Weights of a small transformer language model.
Size: 12 layers, width 320, 5 heads of 64 (1 for keys and values), MLP 832 SwiGLU, 17.8M parameters.
Training: a variant of Adam for these matrices, 341M tokens, 10410 steps.
Each number is 500 + 40 x the weight over its row's rms, rounded and kept within 0 to 999. Layers, rows and columns count from 0. Numbers have three digits each. The size before them is the row's rms in percent of the matrix's.

# up: layer 7 MLP up, 832x320, rms 0.0636, rows 286-340, columns 160-239
# down: layer 7 MLP down (transposed), 832x320, rms 0.0845, rows 286-339, columns 160-239
# gate: layer 7 MLP gate, 832x320, rms 0.0645, rows 287-340, columns 160-239
up286 106:549572463480511538453443496579515443475574508526540442580558454497510559555462476467472509511440494547512512536488546457491460500443509492487495533445492493500543456541430501474499447499413510533527504441558553483550536525534512464473453481
down286 102:554495464539465525507445545455531455448456563485485478487542497444484508530512527526434458494477598495460504558472555493499442566488502497437494465477536498443483453542525407529425473479520506562469472530550507498601511506488498500447466477
gate287 098:510513556485513538583479521412445564482499497544381530467527566507490477493473459437479519478530602496525596499532446496470511506442503468558486455517502486488550472571432473542464485495436505477470578495530502454515506493437502478527484504
up287 103:580532493517558444513520485498587463520426512484463497536462541530530519585484443488532509510492495537516507482485456488428456532578514609549465510488453478516498549450519470503511515482553511463531517512512546575494512503519483486503495487
down287 103:450555487507479501546477463468475579588532506513538473493541574452557498450516528490547547558450504424470551480512460432489515474541481407459524494523525549564549475482518483492440448529449515459414547552462515474485474489525469522508539551
gate288 103:482490479531501449505507521441481537548545488542486541492452481452485473459504437531537535438478558480549514525487556483541495497397528483425502526432490566478511524495565447433453516514585367422547560562474446542524510444581533428535514525
up288 093:530500444480532522531494463570457465437452563510449540514509567438426444478454466417458474425563506530488472478481480454557566520534548557550498474523527469486480512492439487492451529441541430524502536469487444494540462542517461455473511499
down288 097:435572506431448540472530499518502449512575509495515488429491515552511548523545506468554442545511499448516488457519470586566459473526433548468381505476456570522501500459619558536537475485443519463532456434571514447450506516432516506509520414
gate289 111:563473450506534521553511501517507491473542586515468531564521538557512453557469542494544479494419509512524464435498575480559460539504492577510498623493554407478485505518463538541528518489503554466501469495476487518590453617512515471518545411
up289 109:493509547481516506433511505482536474543446467537471504518545493501525490435565561548585486472510583524495451479544494482465504507465596527496516558433420425497467515462540525510522533461540457512520506493526514433501481514504458509507460476
down289 105:540538471469564500514521543541481524501508529443534541480542469542565562491435527485535498541472526479466460486533492512508479503437520589509559604458543549540546526470539532493532476477502530474526488476498572525500447504549502542487509546
gate290 092:504542594481510509416437516494481494474461457564524444493476483514578576521505498490510523530541457458470505537525450513479411518471508480529493434489467442477518460503441496533493509505474533559410484543496564488465463500538504554492602458
up290 096:491491461479466478479568469461555483556508458452441471502563521491497513511550468562520552507627443497500576440513471487494480542568511488445424503477498501460481513453538478493643554431526443494498494482565527530569554523561534498538568526
down290 099:524456471495511575534598472480489526521486530481559448476564509465509466570570458490524511540428535535481508535470536545598501391534530541516507543514534462493517471538474539497535419582537484454529484512446483542479502446467470502529430536
gate291 098:526499431497449529558557530492568558543529486457508456502570534481558508556454509510572465563504523493465515491526585480479409527421486538576420532497538511490561524511468516482550438496455555492490477500536429557488476509513554579465467458
up291 105:499609514485446565499506538455565488576523437415570491456511469529556523478517544559490451545469447494485484521494561470490513499519534434562442529487450553529507577514483542444534478468455587539500454526527476525511527531506547546468496518
down291 098:440474494514438484404508470487434491523514499486503559521519442563548573461576500464490521544438514541565504423506449498481502466557504501584484478546383511539482544574468505479429515508417503582568515469512491529491481405509459520458558600
gate292 103:497536490430460546466567514454403476542453500520529563506472458482462455523506534455490568507503467524629537477517442493518468543528469511393542502470561545550505476432514530486438476535490453563441451593537552485484447482473538540487476507
up292 096:503522496578620472526455537610569452572511468496515421524533567439600575516485437475456464531515532474448415455471537470506544492468493471499494420509463499543532491536423491569585446496556558466530530474552528416467454556479495519524502515
down292 095:517498405470467501470559452542522430477454456439462563453482475517355536496438479519505545460518530496511511434512475504436475484492446539546478572480595512483498503455481558443442544495472474616546513566421554540545532504535502494485516481
gate293 106:412450454512493518456452456454572530529495506465524529549491445548489468537575446483523501516439560530452438473528557518480510529538480511498468558504489505460555478492495581497540536467548507493467552561497493444502479519568561586457511435
up293 105:507485478545477484495539512465550518569505550583494506394516478500550446499533525496553516537461461551536484483516475461585438507499432430460426485494452561514440533586480518477494565499486448554475506512477521448485484498507545547484493504
down293 106:513513451555473480520500421521432501484456452593480420546515556476537529514451505451458477459434408551463515498449532513584485525454510513553578420502474473516428455496524468508497517488483513504521495484398509506518474495486471596554584525
gate294 109:489517469510491543484498451423512485532455541497496544510473428511446502558478468386494502505512587478420462515524559477587516485514497537498499559483536478540487582579447435477482516526431496527520458523527486458409496512524540589468449469
up294 106:513475558504521501448547512478506462568477477520528516516486554446478454499506553503502433473427497495510512480538509529544424435522559530511545508497547513462505505502447508472499501408452566482547598515522466544483437541508537508454410506
down294 104:464569502440504472571500450462465494577588436447511512408484516452513456491501531490556560463468483445473450517523484551495483491524459427521505494441522511538561453469458487538454568519497535543472452511548502477488431472525506550450449504
gate295 100:441576512542541511531473507522467520456571542567498529432513487518526530487506533490470549474559519514475422512542480501596523432503490483507523576501499473539546471542508528463488412488490454444465540491479476534525533578461504416467582512
up295 101:472480460525503508575473486457467484467482518517417586502492555542544476560559530568535491468480520468559552506532446478604460472430438521503511596530452516590553490472440520506390481525501550580408512517462487615571549534449525518557492490
down295 103:534484497466561519502432564529463431557528511479525435532559464477485500484522561467474580523556509528513468480468489551520560487492469536525554484464516564512496553523484502556453409504467560450482459451443404498508529527415559455475458429
gate296 100:443421508471534507529543459528491526534495559481511495549459520429495512466537507495502526543472535485466579499514478446499512535445439463464535453538437523467522496569475489466510561511546501478536573512461499467604562523554551462543485501
up296 100:528497471420530554510488500515462484514462510487499504485413388483469496477464480455465511489483502483492550459461510419442506522523399447520440454473451482477517499519441469500496469510504524503481463511495546544502477510514540477527495496
down296 099:548559524557550513453513446525458461479511449424559517469519567543529504468519538467494434465458441501502466435517527460520572462493503486542569493490511519457556477461495558554448553461496540498543423472473530484428508544461505568462462619
gate297 104:449471498470608493527468484469464490475473499450485506551535525501502509545470535434462498522451427514499466443462456524558530488453523537454480519462450520545469481486466398530480499541447491406512546556467562472571508548487489529535515476
up297 103:576537527499473541476537433498517478527462472491551538556507465438533454469570405483480453506494537522533485460464518528472548522562473447475455536467486453458500531452523464497536504498404413581539579434507567475449509530506510535511434498
down297 104:465460518502569566458494491536500551448561469492479526473489467468476435579457493524483503483511476556498550539503444492525494507487442483489506476542488482509450392457511529516485501495415463538448479568427570539576511530415542548500486490
gate298 098:428518472432511504509494488484554397399516528491525458544477565447484574494502468544517466526504544554433502464538495518432539487564469516561475477452501484528526506524450554426495522502552449475622499505544497451517511495518552456529429503
up298 106:475505430457480548511553448495457488504537518469494469497467559442487512404509489555436535516536451496530467486548405500496467482444500418529557533493549508534482540516603515514528504502585461453550497571482511479515569577411529467488445509
down298 100:535424464507474514474515458526511542487483448525417584516461509552563422503470433500442453532490531531529515504447549499538464506432440513455603507434527535518452467394564499495511501552513521471491518402537501437479469482481604514553502560
gate299 106:542475521465527497508494478414559506454474530476416535598430434590461517549535517476562476547475477546436553508437524433513463481556556505517460490540476497521419505516537496523532485509495525501543581537452507544472516581511544509486532488
up299 105:485477594502478548433548442433418413575492470463585492517526545535518460636463499465597544516462539502525457451525537549455503556533490507512431468589482453486512520521478521478497508542491542486508492504479476496537564531561517463539463486
down299 103:451480478529503489453475477504482464497550519476501464488546479473511557534512442495504486460547521482572460494438554512492491524539513493542478530472502469462521515543516466540498480529562469625434435394503524551517485539529492487515493564
gate300 092:438528538480538543454485555575452453466484488431510514562532540474520549533562598556519469499451525496574519465487489473520519536459547519516447475481400529533475521417533528520474453485516470459493505537427584555452540521479507510509520544
up300 092:502519536462492508518501497449489509446513469545405487487542525453523515445510433521455450510481469458535536469478526478512501501496457479485481483612497517557567556486396428475548481565484479551532522523464536512488429593553528488544495494
down300 093:419562478496480483475539531483509496496490493529549494521463529523561531467491554483519461531433508452488504473576521494499494525494518477500468500480456542463474510525589517411541466464489513515493531553533555500454552473512498503500492447
gate301 097:473468550530532553508466448505510518541585518483515498539465528481482518541511474475567458472510581514542429544522526525446564421541488498472491552439520445430553462506443534484535538571494430550499512477477400453502510469501495498494516510
up301 110:470488557600442479533500485509493491538403495493496482518582502475560522474479455484537527515520493507501505493473546534395462494460435463447479527519489540590448530534506459520524487512545625495495564477427537481508510467512471432482487470
down301 102:468463477521523486492471539541418470535437422527435478540614470456457540492519535488503478469538442578460523502522594526540537493502500492495556522523546518484501449528518443518457511437477537487528508469478517499535487509502503516499422352
gate302 109:573539511513521510559497506476561464414496523475456491504515528512477488563484492574464483534534465448448489469560549581476521570557524558492524519527506477492535488454487557463569502521450478506624584453521518468505493518533492433550479462
up302 104:530502465496579471507450523576469502541468527488505527508509487525534489519419489548473471423501467505538566539574403491485509489455455420524508589430451527496460495519546478551465510446469552481500539469546511504522510445463488502439572511
down302 100:648503486510400513516527498489538529540537423505470515489442576475500502445460493532508502524491428537503583500532536506494424588500433526465521524541546492505458480515459486438486567465548414498510480483469507524476492444511447452529424416
gate303 101:480485554513520479501491536485578517474512465471549473494544398496471480470530439408472539504454514510474456537493583484594483478520498556514516519499545464442542477588516462541512419519489471415491429471566596554546408534474528488462533498
up303 103:518507426422543560485481437428456470490449475516459468529432463474484536505568493484559544530520527465462459489486510459567511496505445472544452421543441508531514428491440522560495484488499522494476539545513505492524438551520478574481453482
down303 099:508473540525516457482494553472556532458469534520573465432548467492446478493542512546441558477479478531480476458536483493572600427429447513474457460497534490517535488544490500483546564503466482404517525407520482564488503464502446416452541527
gate304 104:481482564451517478526519526521478494470504477549522431480421528531532540543462487468523489526522510486499493546526501468491494542405471519515483531482465446447487466550572386494479432498493413545607545512505510468447519505516518459504508457
up304 104:527500494537446546511601498534530478512560479443492434488518495482518526557533483527485454542553408547540503574500525515478532471551458528529515453552495462488454485481528497493513544443574583467505453514508493474531542557532474497381479491
down304 106:525545467493511512478495432512507531499501517449516512548507569524521453468463463503409439419392489464567487390504546449453474575480503503526471550585460402478460598437453551463520518507497526577492520469543517518485555464513537545555491545
gate305 099:499500470480509530444438514504511494443524467492464501550504497494471509611440529459526464513511499465501462529550532474536484453453493506539502487542498448446533462523483492613487466498493485458485547519480541490564409459534450473500541476
up305 101:509495522388469511489478464524540504464578466526517551506489481445461492524445425437513548580528541442498552493415534507496582412506529496542531458541548514398553564501474448544466452444569560555433467484456470503498523479539532524482493478
down305 103:485516544461545526489507464456513551549528443469525488490479526480510489505523516473560518422592567507467520539418580492450488479521523545494494467513549521528518537500540544492482483557479480551430461581539481529545547527441536520446517456
gate306 092:533532499477461520520498510508613557485477483506501499469449457492438525561455550449519502550542521468554489556491488529478550487506503459475532474511543546537504452507506524484531501492567517472533538568521494532513485517495565554475538421
up306 097:501486546480424476506565489499565607541499500499529504442519544508516496479465483401514533544579541503565475551524448468445531475470554507423508485459546495504487549505595475479530545498483556545463508430466470537588490479567600485512559505
down306 095:460443484472490492487417529552454437514472537461461472497492473487530506476517448526515476542463460513522529402462521534569517483496496489557488503534508533506488537540444479482471529541465457486453483417452516520504566499491419485534412623
gate307 108:567482496522540480501457527544488521476525588481391478494509513490557469517463507489524523515513515466499499484530496425527457475535503538447461537498531525574526569486451488488510539461396514482483458550454470508515458527465524548471528425
up307 105:529529516506510433467582533534545512539511395493485389450533497540468473492449491503530567506500496461560449474519500530422507516507474490465461530513511513533497511471505455569503537492594508549531498515524445504523535533443485464573526510
down307 107:555462517489476488541479465526514450452509483452467532521487468559471496512569538539492539539536517550514500476532510489424484439450603506480477537554445525494458525515479437470530471510457533462533486598508493534590442524508578507485482499
gate308 095:540462527497474490582562481490534522518490605484502461525625534460495583519457509492540504526490477466556511442525576518460498511431515540470454530562513545473501536489457468583519507535501478437567495497556474491485484504496517539528557412
up308 110:435498443501426515552532437424455523542405522464504453467564539489478571546422433512411543522521500505546528472480516499530545515467529475524427515564546552507499498503516463520479501524524472519468470495512487471491507500450501512463460494
down308 097:452470487504496490447515516393472533536503441464480549484525525515487533517497411486447561593487470505559513538485457477471454402521533493583524515477566508470487493442517438541502460548508499565486507478497436524427459546429548466471456426
gate309 095:472512452499448480480534510561469470503512462503507526504494481507519460522488505480453503479528558462488563518502474472499490452481484472505416502477474500531504498483520522510447507546472504494467464504441525523498430486568515519491475497
up309 095:471518519476511508479511479414473500502456544449518385505512535564477514580446436499487422509410534513528484437429520582486500466557545568530505447520463478501504461477437470459498537479526545472538510501510525540531520528533526475480492484
down309 093:516451450539486442494511505507464498512469448494507540470537468416539447523482537427471506429528538450506553503540514486477497490516454484495528428563503566529519465484519571530464490481435469535509471496438597548489481501577479545521492473
gate310 099:527488583493492564430497454557564456513496541501486507562465540544558571560469414542470487505498526547473498443496464513531459519581475505454476535422555494510511468501487549502486499532465466516489481500542496541481493494552552525472538461
up310 100:513519509439522464504504483484450482602532475438488515544591514444495466501564515447496478594487451495464500499445499546423485470448525555524498504556512504448435530475491503486492544511530551495480466462525524468498580516448499544537496519
down310 102:481492546480491592491513506529453569532522447467481514400500465511491519437475569529549512482450466514564497516531491546433520490450502524516477534477511539521496475444546501548438504528497496475548448496579497403487520505516460483492473571
gate311 105:465473467537454426476543490499521505469520514488437538550570445527568469457519536471544539517510543524518481466510555521510433488492489494584448448584501474569547557483492422553547543506511504432464553528485427475578357515432556554496522460
up311 102:530495523566571547521562585549476534514524477519415494494454443485575509467469471484547509454436507402507514530511491509511497568519508465454459478443563500446496482573462519477495476475522492436430451537526543476509438497503507464559467507
down311 106:503554500484479465482490467500468413493581461383460485460477520540587528509533509549570536518534507481449530403547548482478481537522538480505467514480501505498515555475550497596484578471510512462526505502579525453446502524522511481481485539
gate312 096:506473542542451510459461448487560491492499472459457507572530443577511501518475549466500553461476493448424523506515536542598451502433515523507429520476449511459492502489477443545498476468436571542425589482418455553556545542523532520445569509
up312 098:457480439500488458480466513511552516434442558476514575488474491491538523541543498506522486520479451569485518490527489420506445433449537560551478530535500479438517517500489467522516492502472516527493530433505482497541499490472526519488499444
down312 099:584431523516411470513575501516466503527527438460500442493432459521493505520469428610466523497525500480436584488503488639431469491554543430510578491496459538471518452495511531511487469485486492507512515536402459505500481498463492459537527547
gate313 099:518527533431462482460413522506488515387555540532520538504456472494479442472513533452520508470507512485525567517525463574486507475476464519490419524481512503515505435417525517443526483504471412554513470574523478556464484495485527403461508532
up313 097:482559495488584484462452576541471494496448416482563569513518497529505539498476563494454500517477495531479460514554502487489495457508528461518488473514560505576529449480533467570483462399505520518460542479546467522437450440449518490456557490
down313 097:490399509457463544525523452474483537527472558529517528499536506482464529519575437482476451493489516582481507554478481477482536502444483559570542476495549479495478495560463492466486483489506536475493458559437476593457519506518513496537441428
gate314 099:458449531453484421524501543541560486473471542515495497551522485558538578439436470519530510504450431529541575481441419498494446565514557460517502521479512487515540515489464606544446486495420536551478558427492488471583486543412519472446495482
up314 092:546522505521574522394498543449487537464569501532522566493471430486520498404498576502548472539440498520501445543543500566541536475562438478482455512445485511529572528517511516506512479433499495461513506453581500492481425414482490477550552494
down314 092:442485514498475409501479500543454489530525494523449437484531547495569547442493533520456451479508533494517553507452433480471454543471462475526516480534500459523504486476452555470449396453405614536482551528479490543553531504486501474548537435
gate315 104:439513503475523544488501504448560555443485493514477477524457544528550517507458510527546545468432539498522526510555530590508451492460510503516406459456436476550521436515469479443544465554496406481513458530555544510451546474538494571568500481
up315 103:483494490426511461480494514492546457504489477574498537490530426527484467458443461531611514464539570507528457535504559489552481503500492524513416509496457435525467424509518485507515511666509467537516565501521526493557475523501405552578516471
down315 101:494509481552493542517473532476522548455552499467470488473428560466504441596432470518519469538463493467522469509484518629466508527507509529513448517491479518565533537486492550444503459493476517411523500521482548508442482488512478521477497522
gate316 098:558504561465503514449540479497494484468495495469582419500488478529520570472435499454463470497478512456505477507467445462462449485572532526469498596374542524482494518493588517482564500568469534532482534434503510538470474486458516466541513459
up316 101:513456533558527440577555561488492519486446554490481498534482547486508430519502556494534507518555455491509571504480535472556468486487495477479529485546527474505476560494440452533475489456556535517474481507428504502504485490447436579442533483
down316 103:516527556490541474470580494580433436500444550489530468496431491464591511487541530456466437444529496544446554510485474420544464475452479520546506534376483493448524512538465484491543521459538458527449500590454545504523520545552543531486535412
gate317 108:490538526465647472502429492496543570531558543549554567507552442512490522569457515549480542498509519526514473544416518525469466476512556547476478537560561499481474497527440523467498603447469462494582517521578481452547450489532463489563506476
up317 102:497519545585465503525461483409527509492495459507458564498543516497504492454505492499479528501486547530492542470520577510547494469505417521485506401462441526475538511543535517480554467530475492513509495491501484510447473449470482495538487518
down317 106:483498483523591523486517542519508469502452453487481495510522424526516506566558533517510480498529537533423535507499457505525520452525491498554544565510482532488586481475489551514421494475482485539477526483527436509488516485495449530535471440
gate318 097:485532490459509542504561549475548451463429492511523575528457493486493475493431557511458523525517480469499459514579472525461445505536537536473489510476447546527539538508497517507473456499517511525519570565515534548535464582508521552479463480
up318 102:524522494566460506463518471501458507484494457504535503489462540526458555534452508453503473528531487501510463532485496598544513547464508518427460492460452498453532489514504428515519450504490515482510482404510572495498515526513508518487514489
down318 101:542505566563479499474502405415558528459507463519407489463457443585487512512549496446477486574513446532510592477543578504485456498503529484454528435518489490491584479512504579471578495482483499511460537449444521483524524462474513525465459463
gate319 103:438499534419500501497489472496495561489541456497506505509480458520453510520451483434453525511539531489493498485471519381503504515554480505446512533598533501522495517517480535595475514577429512522483561446418554481539536472477548542547586477
up319 100:515558496579544480515483492439540560525529559511547465512521468465502516423441483517518520470519497487566526470598466435513505510485540565471498505455520503411555517464550448520571484526492439526488513514523518512469498532484523488514542505
down319 102:439468532523537472544430495446516483457458523530496562522493483517472532516517486489511502513452468532470437535472546557519541475516484568407537457485583480493535545549455522595531545412517498558548564521521517535460475540521517510476424562
gate320 097:505539433500494432532525482403429484511468523492454521464548518527653436474506513512481511468546456507485511531479510460495466525539436508548472449484533431525495529555455410505526477472476517549474521524482478481572509498527467510461478453
up320 101:467477491470429503507512416579514501541485444496507503518529512506539557508521491472565553493507544450480507491487558556487518424472463507656547545483508512447539481449492511453448566510531476439498519528472492541510487517470468524519461496
down320 104:424517455545482498478505500464503510494435490497489401458517553544449479440577521450451501491524576443516542523484523472540524426423459461544506471497495548524513549471460501480553510452444482582437522479517529479544580505577517551481511505
gate321 094:458598466412521440514491507507524548558410546433538590495507547452432502561582509435521422489509482563550492531515500476430509487469505531547476463550460491438501460505490587490494500452527504462522442531510587487544527520563452542440545512
up321 092:530491541516581594497488536480500503480587568537452465498513429598561512453429498515614566502502491473494461513512555463557410485501503646515515503474580430476545519530535498469525448501493557446543506503513410476420464532506468534531491458
down321 091:424500415437439502527614499474513467496405534447544552484531463448450460535515493562476494520498449516514552529509463514478546466546513443524514475469411523451491455462515542501497499506557468511471449484461580498588567481600454477470497426
gate322 097:481486529509502485509528582548514489464469515481517436444485538470507459427484435492503460462523493470434446520537505485426488547504477523503504456520528449512530473486469476446507492510481476460641583483547586495501538537521480476529536463
up322 097:533490486439516468556512542520491545482527571512526569565481474538583563436590404502485567528509525442530506469538526423504485519521501507525498498472537435455488461522561509507490490520468535541602541470529547432505541530573462463624555498
down322 090:427529465523482474504451594538452531503489548454521507511453477519459453468533519524393527506481456509487460487475461479609524463465515479520494482495533507533511449469473513545558458545487480498470496391510483531541527582514460429430507540
gate323 094:483442517500463553478483414456552503480573553523584506516562522472505487475470449533525552515476569447506514524538597480536419482481500509513463546534476523487555484471549484511508497537537501422548563510504525445468507546501516511489539445
up323 109:548494468445563484533513554519496507510490555503477450552521472558503523527508555501519525447532422551445486514537481500521464555441487510420550508518513499475443487548436483467460508499437474541552491481472529578571520474479485453592483518
down323 105:474450465465570511462470484493537486458448567468511460557514572486462487465542495492482535474479476462439565477546588493518458586448447517573482500489497498398512549562522503509467545554465483505549514435426431475542476525421484495590472415
gate324 102:416442486490529497518444545465520540535458510492556528603485504455527543545493547538481523527503451446528584502536597485438541526461562556429536493498525521552523539591447463551461494513527515475478544516471456490547468478515509442524600472
up324 108:502473503523451472511481539475554432481464472563505564541494461530566461506516459539474525473517481486560527496512529454351463517474467491501510551454548460464436511438550565429526462514552464552489580470496553552478535552540469514501545482
down324 109:447533528493525490505426540535529471537389454539449442520496422542491524498495480458522513489519385517441515536472510457483487456463496537487548498481568512474485521507411477513512511477570456541501541513544488550556529572504523484495477516
gate325 106:542455518492472534466450515499535470509558484530542495557579575553422474509499487504501536492498497529443503473562546485507499490484511521457444531477504529451531493448519539572518547548470540429443498394459480478606369562587442477511508444
up325 104:531474457564552472458499574509480547510536447511561498533538515484409456525500559432583467495510497420487500523370544543519491528486484524456525451516536514510472529470470472519451518553495492512495438516492494522541483451542460474506446509
down325 105:386482561464454499495577472446537536515463530472571494454497549474479531539517512466500434551470570470531523514459512556594442539544524496515478542465441397527500510531466492496510567474513549489570562440515462516470467486516470502492483510
gate326 102:488486579547599461579501477514529558547501523575513475604502565511541532489497498504445516485526461524429472518547516552507459522452536545496544447481530464519552525567410463499503533448456483409461543563519507498551393508542514567475478477
up326 097:443570516557490531519509518523468528497465434470490502486532496495515500501528567475514467419549472537476428523514505503539413533539541497516547484553510434544509513475410485544428573533485536456441483541545470531527544497528492541491554484
down326 101:546478482482484453542524436551482453530517428452514498497484556543469498448515439513532488464504526507536418508517524482447468521458502562541520493502499484497438450470536563485532526529501474558459472473475549469430478523538573470508546515
gate327 098:490521488464508499495530522539453506467495444473514485551448497523543567467436506455453535438569513487467426513452512477450453598457551493449507499496485420505572474475577431564498542503480578502498498475490525507572512498480505476553559482
up327 102:506554551510502462460580480459466482448532523475475435425502529547546530481519543466475479487531503539451470551557451462485491530509474505546545463487486410469420501495579472483545513450497435475563480529489571524489568465498536429505548495
down327 100:523536493557467462532460486511446451446427463508449470551464487527508524506451503542497489494498536474473486487423480508472428536515542526555523499451550495499458456435516511430543491541538450559478434520471470554499476543546465467483533553
gate328 095:494524500526501463575513453515491548477553480439485490584571534504490572552486543533462489499528486480531562532505579472472475522503564473510505512527540473471443490509521534582525485406501553501508503524467504571536533585483486529419519489
up328 095:474475431519541484634473454608456502459468534517551509572533557556479502492469529558469505450554480489445581474490491461565481507512472503476445491521515559532522580422461507533484563525536528486541520493467504527531456592484501557453504514
down328 098:486558474554530524498538529496504498574471520458470488468432483490492507522545506447528481546550517498559556565487447518460523482511526473515489427439475506454567485524482459500503575450529561539459530446475403531607549571469453488397479521
gate329 099:489463485443444502486485504487446484495453473507537545507461447519525531512418555453477487471477528504484565465488505527497504509492493475472513523458481522495490524436511484491485460516516539487530522479516585475561544507488525405510506455
up329 102:504548501432512572466557530419483485472523595465481477498461492465453515486478540492543506532474531481487432532551473555470402461564514525525546518478543542471503493497544466533499531449489532428499544508497542419521557529477487472513520476
down329 102:527476486544518566482457503470463461536557462494569520513497492484532507478587476473434481471535470466440457461473513522510575528497539480488425430447484549464524486518485500551472480462508482495487461468561427464451584549533471489481444541
gate330 110:540487506476540467464410454515479569491522504475518516493515442468499399541438457506520568502510553412515452459499541495498489494458506462500473550525491497464518485528519450505442513491508459492545536561474511518478491507523546515474504449
up330 112:542516550478512436531490555481509456514484481491469460540516475453471515487483534505500546459475551509480514502521505548483424596467528475462599518443468452472532456463479513415493431515508506500516539499529510506434535437481525513507488494
down330 108:517531554495548430515525584486465490566436482421449544560490470507489489481504548546527517536522511491411514522533486564448472438512503480480532440490517539470538545521499563521490513472532533499507507462484523530494529541443517491523442503
gate331 095:456530521474548510545515449513549535559461466520482452522462523478485529615419378523533502502458459476515498478560497477508416494558487448533465440519434567550491501417495496460475509515540489503494437527470568535570457545538498553563451507
up331 095:458483549475489513567524430533533568517549528560493433515473455526494532484513519438545524498505515477519491508471465470482508470469531455411475571536392554571473564461508500513483446391452534500573474513474521486539546493513554539544441499
down331 099:490502504518581512503423528512511539416594536442454499505512515470518499478459515499451533583478562527560547523495549536508526499528480495530450431508462499471528530565514450510505541518560449457546560464524489485497540535458516523432496570
gate332 099:548522476543557502561516447461468512481456502462471537541521539525481491447401525490558527507519575417487548466563489534516475535495570502476518501522522487479486580566464441513460511473421561556522476518393526505535522534497515531510465523
up332 100:494571518514561502527501530462534519481464492570508522463559446516552583446400547548565505466505520424517475465477407433507427481521500470531442526448515584540430477578488459494489522541497458501468499481443548511482444468546505516498527516
down332 105:510621495498376479413477477490451391504572437523515527463467422506452528533509495453491547538499521525487534493477511523456504465532510517532505479535518494548537487423521471540564511506467530549437489481522536520552459537453520500484515566
gate333 099:502542519517562503499478517478483556478524461515446534480570612565535544542465555521487544512520535487454595517496513561474524456507525488452586514449507448483542479550422538533532523450523526462497569541470523518486450537499535467498452471
up333 099:524483499536496483466496564536438456494563508571460571518526487528451540458562540497467472463439479505540469482453516463487496527578518553506519446551506553547479536482495524539406539533480509544495547535507536498511488469391508564524561469
down333 098:529479521501482512482538420521556546471615490460540492448448573547556486499503492518468549478538482532457556532431536539487520533492477481506474490511441558525499480488547534488459513490483506553560513507459479505521473467550509464488449471
gate334 097:491519456535452534399461468492496439470531461492578488536519468443523434493535522460483455526519468507518485494448527474477496432452483564425482544530424521476466622537448494471442551505459448502532466519532546513470512458524471470653465531
up334 104:515479555568477476428540479479540410520528428493459452570506497462531432425469524449566560539521462544523469513491492500426452484507477489408494499546434529493450563448481487490470597454405532558435479508552539538469536461514482527554525533
down334 097:506490499522485459582520579504439527481454523467416543596483584502504529569477498504423496458464544509421491557500475457485512525491558437527521435450536481474517470486496539450475466513511515507445505613421507469522493481587564496488557565
gate335 089:486536455486465498540584443434437498528418520464469514453483533491500469470535546463512451466471479485447564472575463517489447501518383501534529562568522427497441562516470416513486465540522520545460480579488486530486513471526521511431492523
up335 088:585503544484483474465596493455466493403484557566469487444492449467498564468481508492486502494509534473478588525552514511475412536487431530466467481488491516406554494447435537518581547514471443518495561483510439555439492451535541448554571503
down335 090:475529436503567525485506487545484495595510526436471497499551589530494440504516526495464458492492458570504437476535476483536545524520410490527504508508590538588498566518527437465539431490549505477462460565449562509530522486509516530434414487
gate336 095:492465452498571531472478430499466502423585554528453538511505463477506481509479413529462548463460542574535483547527493566502530561495532452454484441494486509530513471478477535521496495602562450533444566510552465464478473514443551568465546461
up336 096:483505494474622499511533530407480424515508489410487502502400449559526503536494466597507514495542481454494487430492533516492523445487450556419482458466504464488441564554443481466535511525485560552509490598484463500635499529529469532550494502
down336 097:517476505458513478487476484559443482475498527566476447554501507425589493432513457460497488454509540535540581568600491509496499549457447451464518517575558455470515449526497604488464465548497492500460512504538512540481497494481532476449538430
gate337 103:547485509504519476515481521487444467486443515437542458479449508571507537498434538622516466481529508505444445473549478469497458549461533567485541483542499469454601491540486477446530562527477584474529522502534497487516490505571502483465508424
up337 104:515503486476457506505441509535501513508511527506505501562513492466510500439501552614463468470584525438471446477473498514483515496492479436469535473545435500530562497550465525485529553524531518521523492478509462449480504507530482569477494495
down337 105:472486473546554473470496508471566505494530510484523477528509494504502459566485478492538474515475466497505505511527337474549431516496541604498415503459545473544507497492504476456563492507457490505477443526529496518443504428442488530504524453
gate338 096:542520450492500523483491473456526476510548478573506591486471504510460514584460581500505542492513472495471447577497520546517507486524478503490561448549425499531447502535441488531440481544437540574504490508529543528570482508561483499447472530
up338 096:567515431498461465505556424510500502532488567524557608446584453419487535496465495494523500473506498524520543474459532429539465503520529499562506488478553477557515486478608519589407486487510476483524458525470467437566539498476484459566624510
down338 094:493506515483494461465418505501473504541503477512570485520500511602430422493504545507444492546524455463511400564504480516494591524490486463462581387526456522522453517520443452527467593523496478504434491484459498493527453511552512450500520567
gate339 108:510446471509529459491493490559517535493478516453482482569540480476501516477484537460540442512460508503412454513525570531518415465403430502516444475514456497445558530542492480559457437511484475493494591434406526520478457480471527600519521480
up339 103:494519535509495569495418535530527505455610472546576440528498472518466531481558541442533496422518457410470483543497425435507475580491470501451511544438528511500494534571541466557481534525461512491503571481497535499450489459497451485492568519
down339 108:500464506494536545547475462471540507604458552497506532521511520504491526428549560530537556531515513531486454541494567442443570517462516441564451493438450557541496492491487535535548507469452532457523452503529572525469475419514518458442528434
gate340 094:587515489486556533484454457452504553452516516523506565474503483521546514482508542540432451504491522455590551489512513554512412524517465456498506454437440518586511503479497511562499539562453422552479553475492558473476538438520534524472535498
up340 095:524485478443455576508545522469541570449542543445509446471577450450480468514446464479477438529467507471525462612561506523496509487522376475467456531463527546486475530489545498444490517553551511556507491474496482472443414446519497545505500494